From a checkpoint of a small transformer trained on Wikipedia.
Architecture: RMSNorm before and after each block, capped logits.
Each number is 128 + 32 x the weight over its row's rms, rounded and kept within 0 to 255. Layers, rows and columns count from 0. Numbers have three digits each. The size before them is the row's rms in percent of the matrix's.

# layer 4 MLP gate, 256x96, rms 0.199, rows 171-255, columns 48-95
106:129107151127127100097106112093113097179093117117114200160073166099114071113138103112193089110130136110164085121116175104169171121190103146147152
098:139136113094151087129120168108092082192086198147150132139155109147088130121162198081184084152136141096163165187153154128100156142098124121191065
103:120123154207111184104119164068128130109178130182135162119147159101154115123182116168124148137072104082163145142115104120115088107146041146107167
107:161082167159155155141084147147140094107159141132156112107112136133111119136049180203169164141131108038117087156121118111191211115098114113121130
101:126097154132136164082120142132109136103138129094091098176110090146140113163122144069117110136104125129095130128106172103078111143166128132133061
104:098061214108155097125109203116140146118146115126167150103096150119103059133159097115126102178130179153114114167146124068070154062172136109172112
102:134149155164143103113103144140167164113105131089120165136090162126111123052075136124140143123074159118146140113189100190125143128106147101187156
101:111077134102117099090111169147122155082145115140158210114145177127108175133104146185189133132108159146179093130145106135139134095110168079156147
091:056103142101152144141132095107152115106147127159150095178171143085209113181123116119127132162158188105149130102197128099127091082127116179167173
092:146163084126132187137083155127102093120161134081118164093101097132083138117112153129182170122126119118109133094136140080182157137131157132160101
098:054078109064159132132152118118133123170123101110135132071148126142101111139155124101020077150170198135161096141081088134106105140146160171115097
098:086086153079159114155129201155101107152096111163141141125119133111152135096150099160134139101147186133171154099095192141057149102190190133225132
103:152143154165147144078117093167136124204155073092158100110107111133132183074163120092163147123121170118157135136147118098109152167156105100204116
094:126220137109131163141108150061136196117155107120172150137133154133109132145102129151153163074180164163129141143149148140121137129178144068101096
097:147107135072125117096110179096108087156148103088112160117120187092095135128113087120152168134103151134111070089145142098108113183175164160128150
101:120129153138132105138094205081111132146097130150101151085165148099190136138161171138114238111145162121200159112109111156085138120189098127093117
108:137084141055144181130104172115174137148086103094126142187180138132137126153108113159132105139141142112091075170117104098101099240159135118126130
109:186136123087212134139113168183108077148117136101137100177135093126090156097183164139122190164161100169134103103069072112180098094148133140108136
098:077206156131108146140111141115174132164110081070093104175043145106115098135096142169164103080158129075109087107110130132100178160119107059143153
114:158120121099105129117104129102145123156127103121147122108098116192075198160151114104158192130104104162147160085177158083179148169150106142120159
101:139172182194085190116161122150115082087172169098121061175129183113143086160152116122179113177143098165094124112125071164117178103151109111117115
098:131148125178189133116103125204139117152074131143114146081115107089085072075138158177128135129069200096102132156093115152093141132030137172168135
103:182102163111123160112175129128135048144133129091121118148063157053128171137084141141130185103088152142117095124111126096124171164166184120121131
102:116127167124157107151150131139134115064141122109170154139133139116106067194139145155115110089147134123110139171104118150154231100122127111157097
092:119113099120110153078131139132131135141116119105089108158117126078097122157159149109111178122145178078131162090183123087075076158206159090183085
098:135128158101105129077087185142146146120196072146148132152116121137045081083129144102134133154116136119099142159136119216115110138189124116095155
100:168128143090112117123186097139144123161139100116089117135110132161124156117181196148157152179088150195148099156134120151124100155151058140082125
118:106118174158144151146093112185163154086151134116096115105120113133138063148145100096135114086127150183110134128110132056089088084122125154099040
093:066162132117183126090108110127131139073109187105121149173137156128094121098143156104176169158173161104107065147115111124144135142129137119090136
099:111126217134120120131118155065129129127146130139175077143098088095132151172084113144146134142116136174119156092148122109079130112132094121143183
104:158155147131048141057065200171088075140115169067122114136159107133125109128135154134113126158120119127134120130126122180071114190111069091121106
106:089118151115132112168100155108083089151132128133097180184114133123160104148127153109072117131180131162144110103147133125091127133154190082142134
097:133181199097133137109167154074087160091165120159158130087118138137113181166113140107152117124128124131159169092124128132163070184123143097179092
093:179152172164129161165155195137105128183090170165121073092186076137139175150154131130148147151142162105135099114132103115134155107104161118165138
090:133108150137145146135169204103144110127075092150147162107189133129165110151068113153139128140045144116202117098132176154099164175165163097144142
097:161114122083129091061132144148138120184113065120116123190196105068146130196153133185114170113147133098093133114127071098182172122076158155102147
097:183098073110109071076124158120193099145158100102100148119121159105114137109106115107135079133057128128163072155156120091125156142107113151106121
100:067107187088076134167131167146156126066098131111171192103150054105131149118149125162081147150150124152140135186175132177124144162189100113141097
116:127182091106087104186112167127152132149129095140149197117129119087066085175148089168166139154055148155115101082102117105135164084162149130157117
096:127133110091135116145125129149136090110121133084061146077108110132147156125097165125146150101063199121212086169163130173143065114101111141104127
101:100134143121111097093109086094168121119111094172116099155153172215114120168134135152124154166110117114126107087117120121105192199157133107074058
094:106154150110118149121087148115116107180106211076106119134135094097106120090129144121120138147140102116107177167089156092095115128083061099150118
105:133145134143137060132130124122177102059153007135113129162099126084111118131145148174143194081095163162099129188137143114090159194127151107104083
099:104097096193212112134139106192141138147112135144167186123151163157148134117123164159095158048165112068180129174138133156128161143143132126139104
100:110097225131139121075125177191133121144099120187184162138123125172112154174083174100156152150114145105057156099148116106162114132123091127103159
104:122141133158157162172180142146105130189090126175128138173115101109098091107159134131096113174126106137061096163105139119127129134187128072199087
108:062092155142153129083116179164109077084118101181126115044136159044085103138102123189133135137123154146130134150147110108125146161113194068136115
102:111096193081165188092164171119209108106121139136090121127113172151161112132185123110132092179141149169185094146157087149167081131138080075157068
103:147127140151180135112104216168068161117084167147127095094098120125141144142185085184135090084149132128174189116112115110116156112115146130153125
103:190128148133087116114143078107121107144162181139096117086155067095155142156131147111099137040125148118123123167188095083121111186182137124125103
099:142085169132138154106055172138119111073145091064067099120082164151133207128163164140111154109124100092119099131130121096114101089119084115131121
110:032113166126136150106140087162125192075145073126128118113109128117145120096122144105152154195098091117071124124078069125108165126209154134088112
092:101078172150153148115166111106185120183140083171118119137069113114120107096099131053085135105102105097082096149086127086113132135148121130172127
098:138174128171088102092108123139160190119176026146108117155098158187100127111105096143155115098120105110086149134099148136160185120177099110115118
093:119127188067139068116125140124127083140056115124121200096159147101109115160161138115139100121195181136147187092115074123155159168075103122178141
100:166157112109126139173090115084111159064078188089159110082127155141152085090143129171109110123104191156067064144172105165110163137152063169079147
111:115153171183134101070084145171119165131153131105137101150051153145158168186131141097120150185166115112102160132132064124151077069138137131124143
105:095122179144150075137111158167093120126207096145097174133098163106104114170128103127106143137127119131147164145097137165104157067106175148104120
100:111092172146098150085037129125175157122071132106133154121152101118159128092108096122116100089118110137123145168168137134192093086118139144099145
104:145110119088181091129105138097155122176126132131122189158099141112113151124109109190140147113120171126112108148126124065159132139182120178114171
098:065127117090168090161089104126161065246120141111108107209146115122121108121132098122071116168150137151152136114168119101157087117119147123125173
095:149138158199135142138110079089120109135121098147120123089115142125146123115148154145112099179113218092098127117125129094119121099146098125125099
095:104123133133095134178154135154122100161135069147092133086142177124117136150108126160111126147061108115147164108132133194057114116154219084080098
096:183158137164162143116119131114142139127099147142110113168145144088097130072096103176149104155106122145082103063137148124116128144177102127119136
100:143125150180123151144098152139147154140127096121124128140075148149124176084184113163081120119081103154131130117162151118128106124145157086184126
097:045085099170095146070120147163160089119192140102157151100143128092126118092155107137084114104116190153119135115158042130182105133141145118152106
101:143159141146143092102088127115129083065119112154120151132135144193126146116130128080196153142080175181129142189158138165091088140118159123134135
104:111176169116119129193126194144177158103197116099116094151079122132125106105125106123135117183158066156046135088139136134117097115131081114213169
094:137130107122147074095139177141171143197070152119143113183153138084124047099126209118116133132123214114137114114159084099088095115164150151137165
102:133146183134096103080104183096105104177112092087100107109128133172113133064118161111112057140102161096147173146166110110163077162110100151176194
095:132153146110124099117116116145121098084117127111180075175115139092148130197150157156125110132105055070156104153098088171070109164124117110136147
097:116138158155053120084110107137071072128171122165097153088155120120123152124091165095176209112130138064091105084173110108180192148150154122089126
101:077091132057142155130106132130187110110091171131184114156115239120110163134105108139098113162108115113111143081120112162091116180135183103176096
108:168143134106091174087072146146110080064133140149068154100090068087100097139129113156172132185113144145149152112061147142095042109106138137102154
093:145136137130173175113134134110138098098163097112086132138078167146160082120116117096180181145109101185208162115122139178120122187160120072173033
099:107069141138127094174125116170183103099096071163112056118128076161115086152090148191166119161104122122124120131078098157086157154109173129137123
094:059166112145132064196213180152119178091136151132124142134191149138096114125122185135138153143161196095206102119152071117114125088130163128149106
101:152131114124082123125137122108153187181133112132099148107119114154129099202179109170118111149083093097053060137094132102107172110100128133124176
093:124145126128097213141132180091124146127176171144113127094083093100030166175162109185096137176108159158098155174105113127143107155099088111146127
095:141115086137172084176140139140127157129148111159121070171112121070129125153183174121150072090113170086167108165116151134178104152101174112170140
094:129160148113147092116141150155125172060172146155050113116104141130080108215115079118109050109069095096116123136071095079138158109118120167122112
105:128099114157162071158097157094133097132100091128161141132156151141105118078170106085158115152113164143101057166099181102139120107113084172119122
100:153138158154115171124124124131153147114140163111125134069133195145125105135168089154210136083116142163109112185151102099161118157133105118159112
109:085105115116110120117108122108149123160100074175139119127109115139095127155172146119151116078154135074104138151127155129072198172046101064147141
106:102110093135125107145036108111171143138159106131125152100132123108156090104185122178148146128159093076135237152097131144098144149116141121161108
# layer 4 MLP up, 256x96, rms 0.193, rows 171-255, columns 48-95
110:160109090111147083150101191107125066114121162080140177115104131137081143111121135152185125083111129127141075129145111117128100186099188150150132
103:107120119171146173135086132108139163118061136113129160109131136162168155191118140118123152214142176136120138133132199136149033117129052152148081
102:174146133036145129162129076095092149151111108094148129145111154071095191035152092106142146143130165107127114117142144139115148107157120074111106
099:154159161143122109162141108148115117112161082121157117093124138134096025151166171130157167119152135108120126096143152115088153116125175068162141
104:102154112154117117133091150139171147167086148046178167090146147164165143107121134138167086096125098081053171128093128179138115127150106112099108
093:172090145154145170106122090147080157136095103119105130154103168124148168154125175147133093139094176120103098149156148110133150118146163079161122
093:097056143100171176181133129145032142125118119165116143148119130139160148121131163127086154094125070071184103156095118087154138111088153155128106
104:143185102188111064129164131158152141145147076096105151128180166113114108104162139126131090127099104133198142063121070127101161140130115145102114
096:165159127156092158127143160123151193105130193143112140110121084138083083133156166097142144159112135101135145138178174145143102109114100113102091
103:158198093141120120200138166155130124098197128091101146154101179126096174174179121128165132137123119095092092086134093119082145129095119178156164
106:106157122165197136207152145065089151171152069132134109116108120112124153124098068120125078109114124168145103093106146137093152111179139156082181
084:141112153120123167128126177108189104133041058184122129148120179103113136119133110095092126135031118102142129132134187144117147109096101115092070
093:125128145167160144111160117132150192109118067129103083104174155090135094149178127142197134113100106135102163160103148121110080140099088163133053
102:122120111089098151118108142131112077104122102108125079093115188108177168133096109160137071119114095080153088173077143162195138120130032105156142
100:134091104085157136133076160140191177169112140106107175105129173079107137150118124111167156148120168163074095096125159132145081175106164116146198
110:102140160141150071084178108135124074114071086168100127119094184183104090155089166096096156128125110108154187126182105118157171185136165176103092
097:131110080130123071118114081146110143111100115108225039143074162173124112128091074149153092131164106116121120118162146116108124133163156122159168
115:102101171127183127079109170129154101122204140192135128075172167114093127115135101114079107145161172154139137099101173097151101178204105025146134
092:135190091172138135144142126101113127105151107101065103115079191098173088107161125163120133107129160116122135125050115106150111118136159136164122
088:130144159149154111084147130129159103118166139169112167135132104162182132123196131090097146155146116122177097091090199188093090149128088141121118
102:102168152128112166194131114164122101083150159125097123141112081123090145133150079074112106116127106115135212122128031095066159075118173126133076
104:095145166082137113085144136075151152082131144152115121096149141103102139136147169134180078180164139124155161109153175165177124121112166151163170
104:123147094066170165151109168109050063130131093146131140178139144198141134053067174093179072127145080148124146127140100113175114106144096099149094
101:135123106146172103134181108103083145081136164156110122129186182145114092184180122178143154099127129100137085115108113081150128123162112136111110
101:164137209142114135093061157106203139116118162136084118152143158143127120106108145228159103139133074195098155064134173210124153156112118118076082
107:114130158147126143150128141122138167089129200100170119163082119090115092121181123124124101189132164114123140095127164160127111149104129049195197
098:095137092096140179119140129123082143102131165021194105136118142099141134141197116111132157167099181146157107089108080164166103121157126128065137
099:119086160124136152108152145096160126150132118157082092133119142168132119098075164096113133132133207142128053156125123066135123139186136140140061
091:135104133124145100138070134116162057177101108094084163171140161077151160119119117107125111087146135136173102100090122146145147146139009162182147
095:122143151146148118116124162134157146184139107133100068089154129149114107151191115181148086132076102232122155153086099175118129149139110128122095
103:122133148193149143127157162145123176091091182143131188176109135133122178192110091157151126093088162137180119164185139190163126172149112112142129
101:117167149128092128103218142114108114079157111138104109125121207155111132092148126182136125099102093121179140093166154100105183130170137135118089
103:086139073132109138183087157096152173125098132126192122147112101090131101136174141114190104166125159164103101146127110118120086081136163122117116
093:169143151119091122167128078120095031188156109106162132131182089140139134115132091107158100134114069141116104078147145158158126169117091141133137
096:166180172120116104132123024139076129117129118141121123079090176116146105094113081089109137223178151113127161116131135153158148130124157116122166
086:153156116095127127050089103105135132105106164131215106113138128127168107109136142132150083153107155111134172091162126099161121111157165122129155
100:147116146114178131108150175159190132101095064077118140093102173112135111173026090178138160093125166162102134125138104173149132134086122080153135
100:147184101146080131106149152116092074119129141136025172107110138134137146085097036145083066174144136125145143085088169150120076118127125156144139
091:129146156100164123085110145091127167183175122096125194117116135134099136154161159112045146106105129172075155097168124115128118149141197134169109
101:140130126162147057070146147097121146139213116074137134107154125098120120134187080111179162136107167152154133169158115184103159108168160141167157
098:127110151115104162121074169108121105132121137134130136115186101190166065127113139118143126128086097142047167068106113098130167117145161098103141
104:108169138139187107157090137120132110128199086106120110138144170138172134087185139152091131133170139146161087092121107186173121187148193147147130
097:123174130126116168173166163073140110133082141132154100142157115068090148201122134107115130134134057113138169126198136110104105100113131136165162
092:095113150143129157079130097107076212145167119101133120091149141115156164189132047165070101103133158110105124108098167113171127070149158140119062
103:128093165118014123114166106139145138105097094134104119163134119113142077133111132141184175164135202151131097131156144141138130114145090185130108
100:169111112154095163156103123082066151148162103175138152121151145109102128138102120140136132190092110170114118161141138103108119136150101087090146
095:123117145167168158077094167077072092142111127086157131132164152072134141211104075145161124103113157101092116104152141126141098177152192109170124
097:189132119125189137130106090149108136146173071174154123076119151080108066090134134104168118171158140156148123106199111123104159201130122151176173
095:144128122138176081178033104154168138133124198123151148133131128111114092129117126135129115150136064108159132129132129165114138076119097093167137
089:101189175125078153128162098120169129165095120074113144111129136121168172172128147078129114119139123154093140161091165121161189152110126193168161
107:148139056110127103140154167146147114147114076150151075180120075098112144141137098176147109120116175146129143169114178137150099131086109188122084
109:134104152059156114083157103143108129045121173116148116179157196089102135205138128127144101104150149163127105141137076098148166131084113159150064
099:120190143142103147133115112077117162145085125166103155178176177187129127140105144114131125144227089137121061110128108168152143129183147173189126
097:115126119122081173156157131130144101124161142084107113111175075140221155107070130163143140141126135134133151094112123099106106163086166156140139
096:118158090198171179126038109153122123130187109110129132145126184119180132060198106139102122109120124120114203114110137142109124125127109170095087
107:159125121140170088077098122123113144152124119138169075099194102211141131133112064136123158173134094118111122122051142140169122152143095145161124
105:103128143217158121151133137123094113086137192087106033168069122119128136126184156124170139188121127127067121121169126151154156182109136153134117
096:132110101088109123057172151128125140132129121084127134103155116114118178111098147105156098128083141089134137157123124107159142119149087148172160
089:112095122160031134076144112165164142127107165166164134080111130096115130100086103163150127140093133151136150098131114161137058186132123134193156
112:127122083154123064111121144126097202144102107150116073134156173184102156078158102117130071170169110103143121070106109138086154063147125136141125
099:116166194115102135112081137122155104147160110138084115090049157127119078095001137154158165148130123119110170150105175124148155095094149108119142
092:103152107133127133094097050145081183148156159097097146107174118138138141155125178185172183117129155092104120130165034110163146096141077129083169
098:180111171164101141117098061143190078123160073101141130109156115135109144171144122118203158095109111126100200177116156091139183115148114123111135
090:157062132146087098118075136155112134117122135109112126105113147117126170145156213152103087113158127108099139163141159183135149162080138185176157
087:146121113188115186115153156109127162113155157136146123116161171110084077094127110156100157124117099126156058145129132149047134174143135123147091
093:116110151104072142136172148143142175078115152153146099097091150151140086178142119073181158128123074116128146103134180202110117070207168146147133
105:174193160174103144141137118109114181147151107132106117141086140168117009151185118109200134137101137161114123177119127162175150118139116125102092
112:154175076113089108116092162131103089196156093124132131049143074104147053169149166129124117090173154192129138137113111116136137138146151133103129
114:168074100101113156151148142124126117112155096124117093096066117158120070117144125138162089097121109080110120150107110134173082100052163122083141
106:094181116123116121160141136123056213101131119068153171132118161063110130064166093081143146118123110167110102165131103110139102118118121136179154
103:109161155130149217100118162160118172033119143174124176151126124122083147090135138128148133100123093164124094165113107123112099146151055124146063
101:127187136144118139147093137084138168114176113168108075120155070140172146092152137123136054022153139152118097079105134095094180105129132095133075
101:100103146059154108173129140058146104108119085094144173135074194106119108147185098098142114117079148124143141142160174154117099124116122174183069
098:157091128168123135059142133163157148045154121195135146121132147120158188116129124179113129141158117124116151155143106142131149137101135143140162
102:104165119101124134142171121174155085124143124142111120166135108126090139000132130125074142047194127111138106149127105105073130156145149077134136
102:075137130117216119174164099109115064064113225069146133071094135126111083152170138080132157101105169141181137111179101083126085099119191118113148
104:121128119185121152133129113158076121137088114132166139161127151154113099144085160133097142110135119130169122126167146087146146135148097131071139
094:098090135125115124087169151176107145165119161138154132144103118069171091131121064073172105113155088109067079119081134174129108173120095129125127
091:085177142152156044092125082115121153098066179142117087141155096136210159119144150142167124144149157113119106101115101153193140158171132158119162
100:175091050097154131149119213096128129130178092183082155158189169135147147101127155161082169124103098100138140113123108117147157139146148122130116
101:174114168139092042112099170156133135117122137156100154087103053149108127097134148123194079139131145136090165125088106137156127040136169089116145
107:140100131142103160130109114074166114062092112125151094139144125120118145105162115185136165172094147072154114130165181147113131055149145147151046
099:135117083111076109123151117102146098185195152127097100148177159140128111134159106134075151120112150095111104127079111129167134084139080148112065
105:147100154118156120097101092098087121107108113161176123127137168118110091112128127165097187123120129127101101113098118147117110166170151161190166
104:180090142140102108119120151133133133090105157132156132108110094114088189115167133103131098085159142077144125107094111061120220093127133123120162
# layer 4 MLP down (transposed), 256x96, rms 0.181, rows 171-255, columns 48-95
099:168151179132105167157128116123172174131160050190115102096166140166132105154137103101116100179144140097105167131074100106135113109151122120114091
093:159138188158084101069133160145173151083170120153093123138130139142096096122145130148118097051148074146127086043099115138135139096119206117112133
108:123159100114156071109120163146151107113083159153154124163128099141081118186136130100107117134140130149114121089209137096068122105096223152132081
109:140145123158126137153067119094145092099144098168172155130155084149109126120134105144065097117084169169095099117170102171096114104133208126126143
101:193141095117122083116127095126123117125180111124127084142145109170157136130189148128069140179148188155122085165129128111092106119136117130114190
082:140171121099091140151159132090133103100128143164126141103160062166107157105126167110113120106153040105080179077099116130159139161127095160104111
087:142192096213111106096129143135192113146120079111170139141123103155128140070088121119120150114114187180142144102189128177119100154103125105120170
092:105099134076187088064148155131142201110157162148159114130146149130170109133081101164101132124129132158170113158139121142120102103068104164130140
103:107087108107149051087099136103126110144098120106156059188125139164195146121093083140109045122184162155089128132111114161152163101111085111064147
099:099113077108123186121114147110149070155072141144141097052150069102158133093128156138105102102108121146120130119159180085192069163107073096090039
106:097175152068118149117159093154096082150136119130141073188147107158151117148141126134168175105104083151123131095152095199191061151133098063189148
087:173137128142130133081137113090181099136192112114116132169143123134107174194163111130120131161166137140099080144127077108187107147146082142093124
091:075031140179134144156147180088128143109172145113127148143132079202107137109108135169071082089156145164087128076112127130141125122151111133063121
080:078161140119147114091146180088112137157076112097099131122158151138102130122079125145172083101136175140125168200159144146077040093152148096091211
091:102123173154122065101156129124052117089133147141141102153129118153167149144118108171124064084159114134135146161149111131120152074108107072121030
110:179122207120101191108063152125094116088189128168200113097151161149170082076105108111127114130175154147152174091155092133081090166121118139170123
104:170167138203146087100209123157117115148104164115152122131119109170109136128086139110153136077121105162107185124109104166145139097140112098059112
119:112107051133148166167109143150137138149083153166087132163099134067161111133103115109090152159157096150130147124133094143189121144129103108118165
106:151125082139132056125156107118109135104162145122177105122137186150113151098126108148098142162161128119158095113154078057052095137085118116064165
083:183177110158148152091164185109142105141143148117114065112170163148109145169123115129137145132156127127121149050183084079193124112124143177122153
099:127195144131124192107158164170202100078169128122124114107139133089118119082132127082144095164124113169126161165139113145155082127128116116115221
095:181107207138117037096113117125114119158175095113072192133140085166119134138082117164141116080099180170153120173137098147096110179183159114118107
101:162118164176099145060139088106171101155127151096128086107087106084200131129132128136119212119096134142171102116138171133091166136150135173132136
118:064114100144091113133187108175140104057181137132144125074128107090103160097148138138157105119118088187142125181141075142087176093168133094069145
096:131066127109112103108141175099095127140170113090098169123098173117096124155162098098130115129097164139137071179164145039139137058138155120164072
114:171112125152126144095125160103143145179127162156093090157121147072142158196121089185090139131099163173162157152186170106087105176111155118093092
103:118134161123108055109149137071182148177170133152092148103176060168105118091172121144147113130159093161143110174114157114153144159113118126132148
102:133112039126128095183127139130140176186086090119196112117086089127137128159140144141105128130156134138105173118118102161146175163123116123159157
092:127178098131150156122134151154125131051160184150130133108162142164124105074120193121175129130136094139099098130131090161133126113100192084044137
097:112086100153114186126117141122128123133142098086121176151126143144104137077151110129155142136132180070130091091178133054141106149196133125128110
107:131130132103182163114183139123174161126111077108145125177134145160109112164115134128108077092128156127122111145057091080180120100154111108169120
115:148096061098146108173160172052125096203184088111156117139122171154146131119130116152113076139172119124109133156114128126083167122087149124158152
098:199175215156105149086170161112111173144173165127093073125137123150108146156119150122128095133153120143100191127117119074135115148130166079191117
099:110126109181097129102105122076117154098164148139124138128102147102056119175166143123153107135144189153097161163139123050119181108173079149137087
091:122052099087115177134113190090153112099091126122122156197145116129100175094159146116095066047139122123049105134140074100097112130124091062124117
094:135099125177155147163131127191108145135133155119138147096135134117084128128129058117176112159047097158180128124077128115042121146100131106150125
107:172110100130149126152197139126158149109126114096168138135170130156106100102140184117111085136175065146145122091125150098121074134060177181105163
109:114092065160082168161134106134072083077132108117102118110100123131136132086109134122157135115123091120140148077106081107151116160159157172111187
084:105073124112162179097180116156072105084057204132127062151100175133162132146129149119133138134150129110172087160064126096128134141116078123115103
104:136128084096132115164102136109137163110091127114197080137147087111129112104102174133063075127172124191042090074069059136109170074120094149152198
097:115126124135131120162119064124122095122121133089101125108118110135112167117125090143102191117154120142133112173106167149140210171090081164102143
094:133098112167151124098100152144146161158050129119144130123074173102105106113144100128175112070088096145176178121059166144086109115131137093119132
097:172163106129154131106129110167186134178136158115131145113129059180096116051123080131153111072091158071160100131090134147117069146113125086104098
102:175203135077065103134080096080163106087124161150121149071092127065071133108146152100183193171068111122124091109082127155086153142099103098124138
099:116107158128160170113123146168108091123131141138186124090135158135111114197121156078173105096193144136152143112144099135148088170130117098057196
096:171137173074118080102095104129162146117083110104107136124147136153181116153158127085122151093116151107134146094143124151166173106086147119115124
105:189149095087101131168153107182160156179144160125143139167098087187145149113084184107075099107134086158171108143120117137135128124104107199109127
106:075172073143098135168103057126071158144100142115132061148115084154139135194088125091158137139118139103072117103067155123128163103138124133131125
112:129115103078147110187085074082104120173146153142140119122095135143173109096112111133120126156162150077143107134180107060139116162136083165107110
099:150188096108076119104079089150102070118142126119106151179100100092087152145165172087117111119104152123123120114179095109109153146143151106144163
102:137132111125155137118102094097117112089144138107099168075118165119197139142115128092152131137142094094129136172096146101150120121150083160090135
104:112143073119114177110158116160092121084084094132138148165109055146160204083104163138095128109152144111119121118143144177111092072166121122123182
083:136084138126168172064186130131158146160148085113162101110111085082074139099116118067105125094061135134132132118137080105072115130119116124131183
106:169161131157077092027101142126145106113171133167153104122108150133109156099191156134170128160183131116174129147131059166161134094130165176123117
095:102078178039116109109195157074110138139097146153149145173089139095138081155088104125190133092146115122153096141112099073180186137150122108166174
111:104093109116160199122134113103145137058136186184136109125138127085128134100139144144165149109158125136172138123173128106166161097128121088099202
091:126131124121144149119127164146115137153078044091124152110155106128117076152134124089129091089127130119079119138151133119182131133105159111181089
106:102115183151119095141144122143147113131118111198105140120161132106140098165131109129134202131179117095168114076089152155105152110090188146129054
095:135100116094152101181124118140109122135173169109093096145075134038060168192168132118136150156134100124146102051116166114047173075122144105125132
097:110104162117119123125127159059109138168149119183078166125164087131093115128098138156083108121101103129201132162133099052101109154153178166100211
108:113113097149137133105178115156123150086125123128194141096125115096158151152116130148133118168066172152098110114170147107079134164152089161114099
101:136129147174087133113153114139139098115076080113116112117165170087106144104153144137163102184128194106147073129093198115067106095114105096163081
093:144126120106158112120161150094109182092107140184109163144105109191153099085116108170065118142155133112112113071099122116117094149117110107169087
089:090202127156176114152140145121092129173133157112161114108166142102172107109148118114126156153123148140129107054195099117119104114143153130092138
089:123110094064145146094131077165114071102116134164146132111146094127108116165079127098145128135184160117127154111131103133151118068085071123098181
102:065084145187095133086131199144148084123213108154140180119096082088110099146139109139145121139132136090105156150109125139173102126160124115097061
089:113090149087108127140110100144154111100145106111205185105148150067158191085093127171106178136155134150151146096089106112097107095156110175125213
112:152144211176074138188099117127145100143127111086111133137142138160086174162153107112148096127111143114097125216190179137184088106136083150104156
101:192125124061111128104077090144111103113098142164179134149173162156154062144135150095152125135187107122157139103115117136099109138136148174172142
105:112110080143096189126104146121190160190197135125208111122169089105082133200146131166138135117121160186077145112132099156176129117150137134106094
101:163122104087114095125071100124164081213119159127127134149122113069151126130123097128126139166099036142113179170113147145135143158124173133114197
104:144163144143193061129137132149113170131076183175091051134222121156097116118129124124101169143119126120135112148136138147144097191104132106077161
091:175110152252143103101113128149089127122126138148036110108166067128157084125108084170173145102130128117147081131115092124134146063139045100098145
091:126146100105124177141052088127110093116130100137154079091054073114129160179132116136105132142123135159103162122046093150155101133157095161094173
099:144066066098151141133073103063138100125128128187174114062101174141173139193137107178159140167091142199184106135121139104178176099115073131119078
113:138187130113115118123155126145133148087074139133105170133110119198162127149146204125123092166139090132146093082126147144096158091137129099132134
107:148118162109097154118118134162158114127167119156095100097122130113111177162104127184121166099125141182093120102105146102102106113103093158051074
096:175174144103158075123153118102166092148177115162171165150138115180151134097186137154126117043150125076093163136133102137166109143144103114107223
086:127179108160139162146121176106123109126121099140158165100151098150064121122127091165119121180083148178119148156112144167080109059088128064125139
103:114125101095194046150139135067093091184149172157124125176129149094131151145132162150104109130161120133102134132109180127159125100138160145231146
089:067139072115110194133096105159080082107131090108172102123127104156179171158085126144092128173180132125146072134171095124164126157114074142156091
110:120165156103166103108126082088089083172117110119095132124103093166112107123126162136137091107123114142122145107040158135122137209118130146116096
098:157143141148137132172117159164069108078137150216205147105095160109159117132146197108190096134128107099142146121111076116135149164099133109131165
084:139140174163108125122155147125150121099139158128079167127148144112098143121118102148154118160080172169146118052159151065131075107156145159122037
106:068133091151097120157069167180144167122154158104146116120080074086105111153133128133133189054175139170115149154120138138194165107190058127090201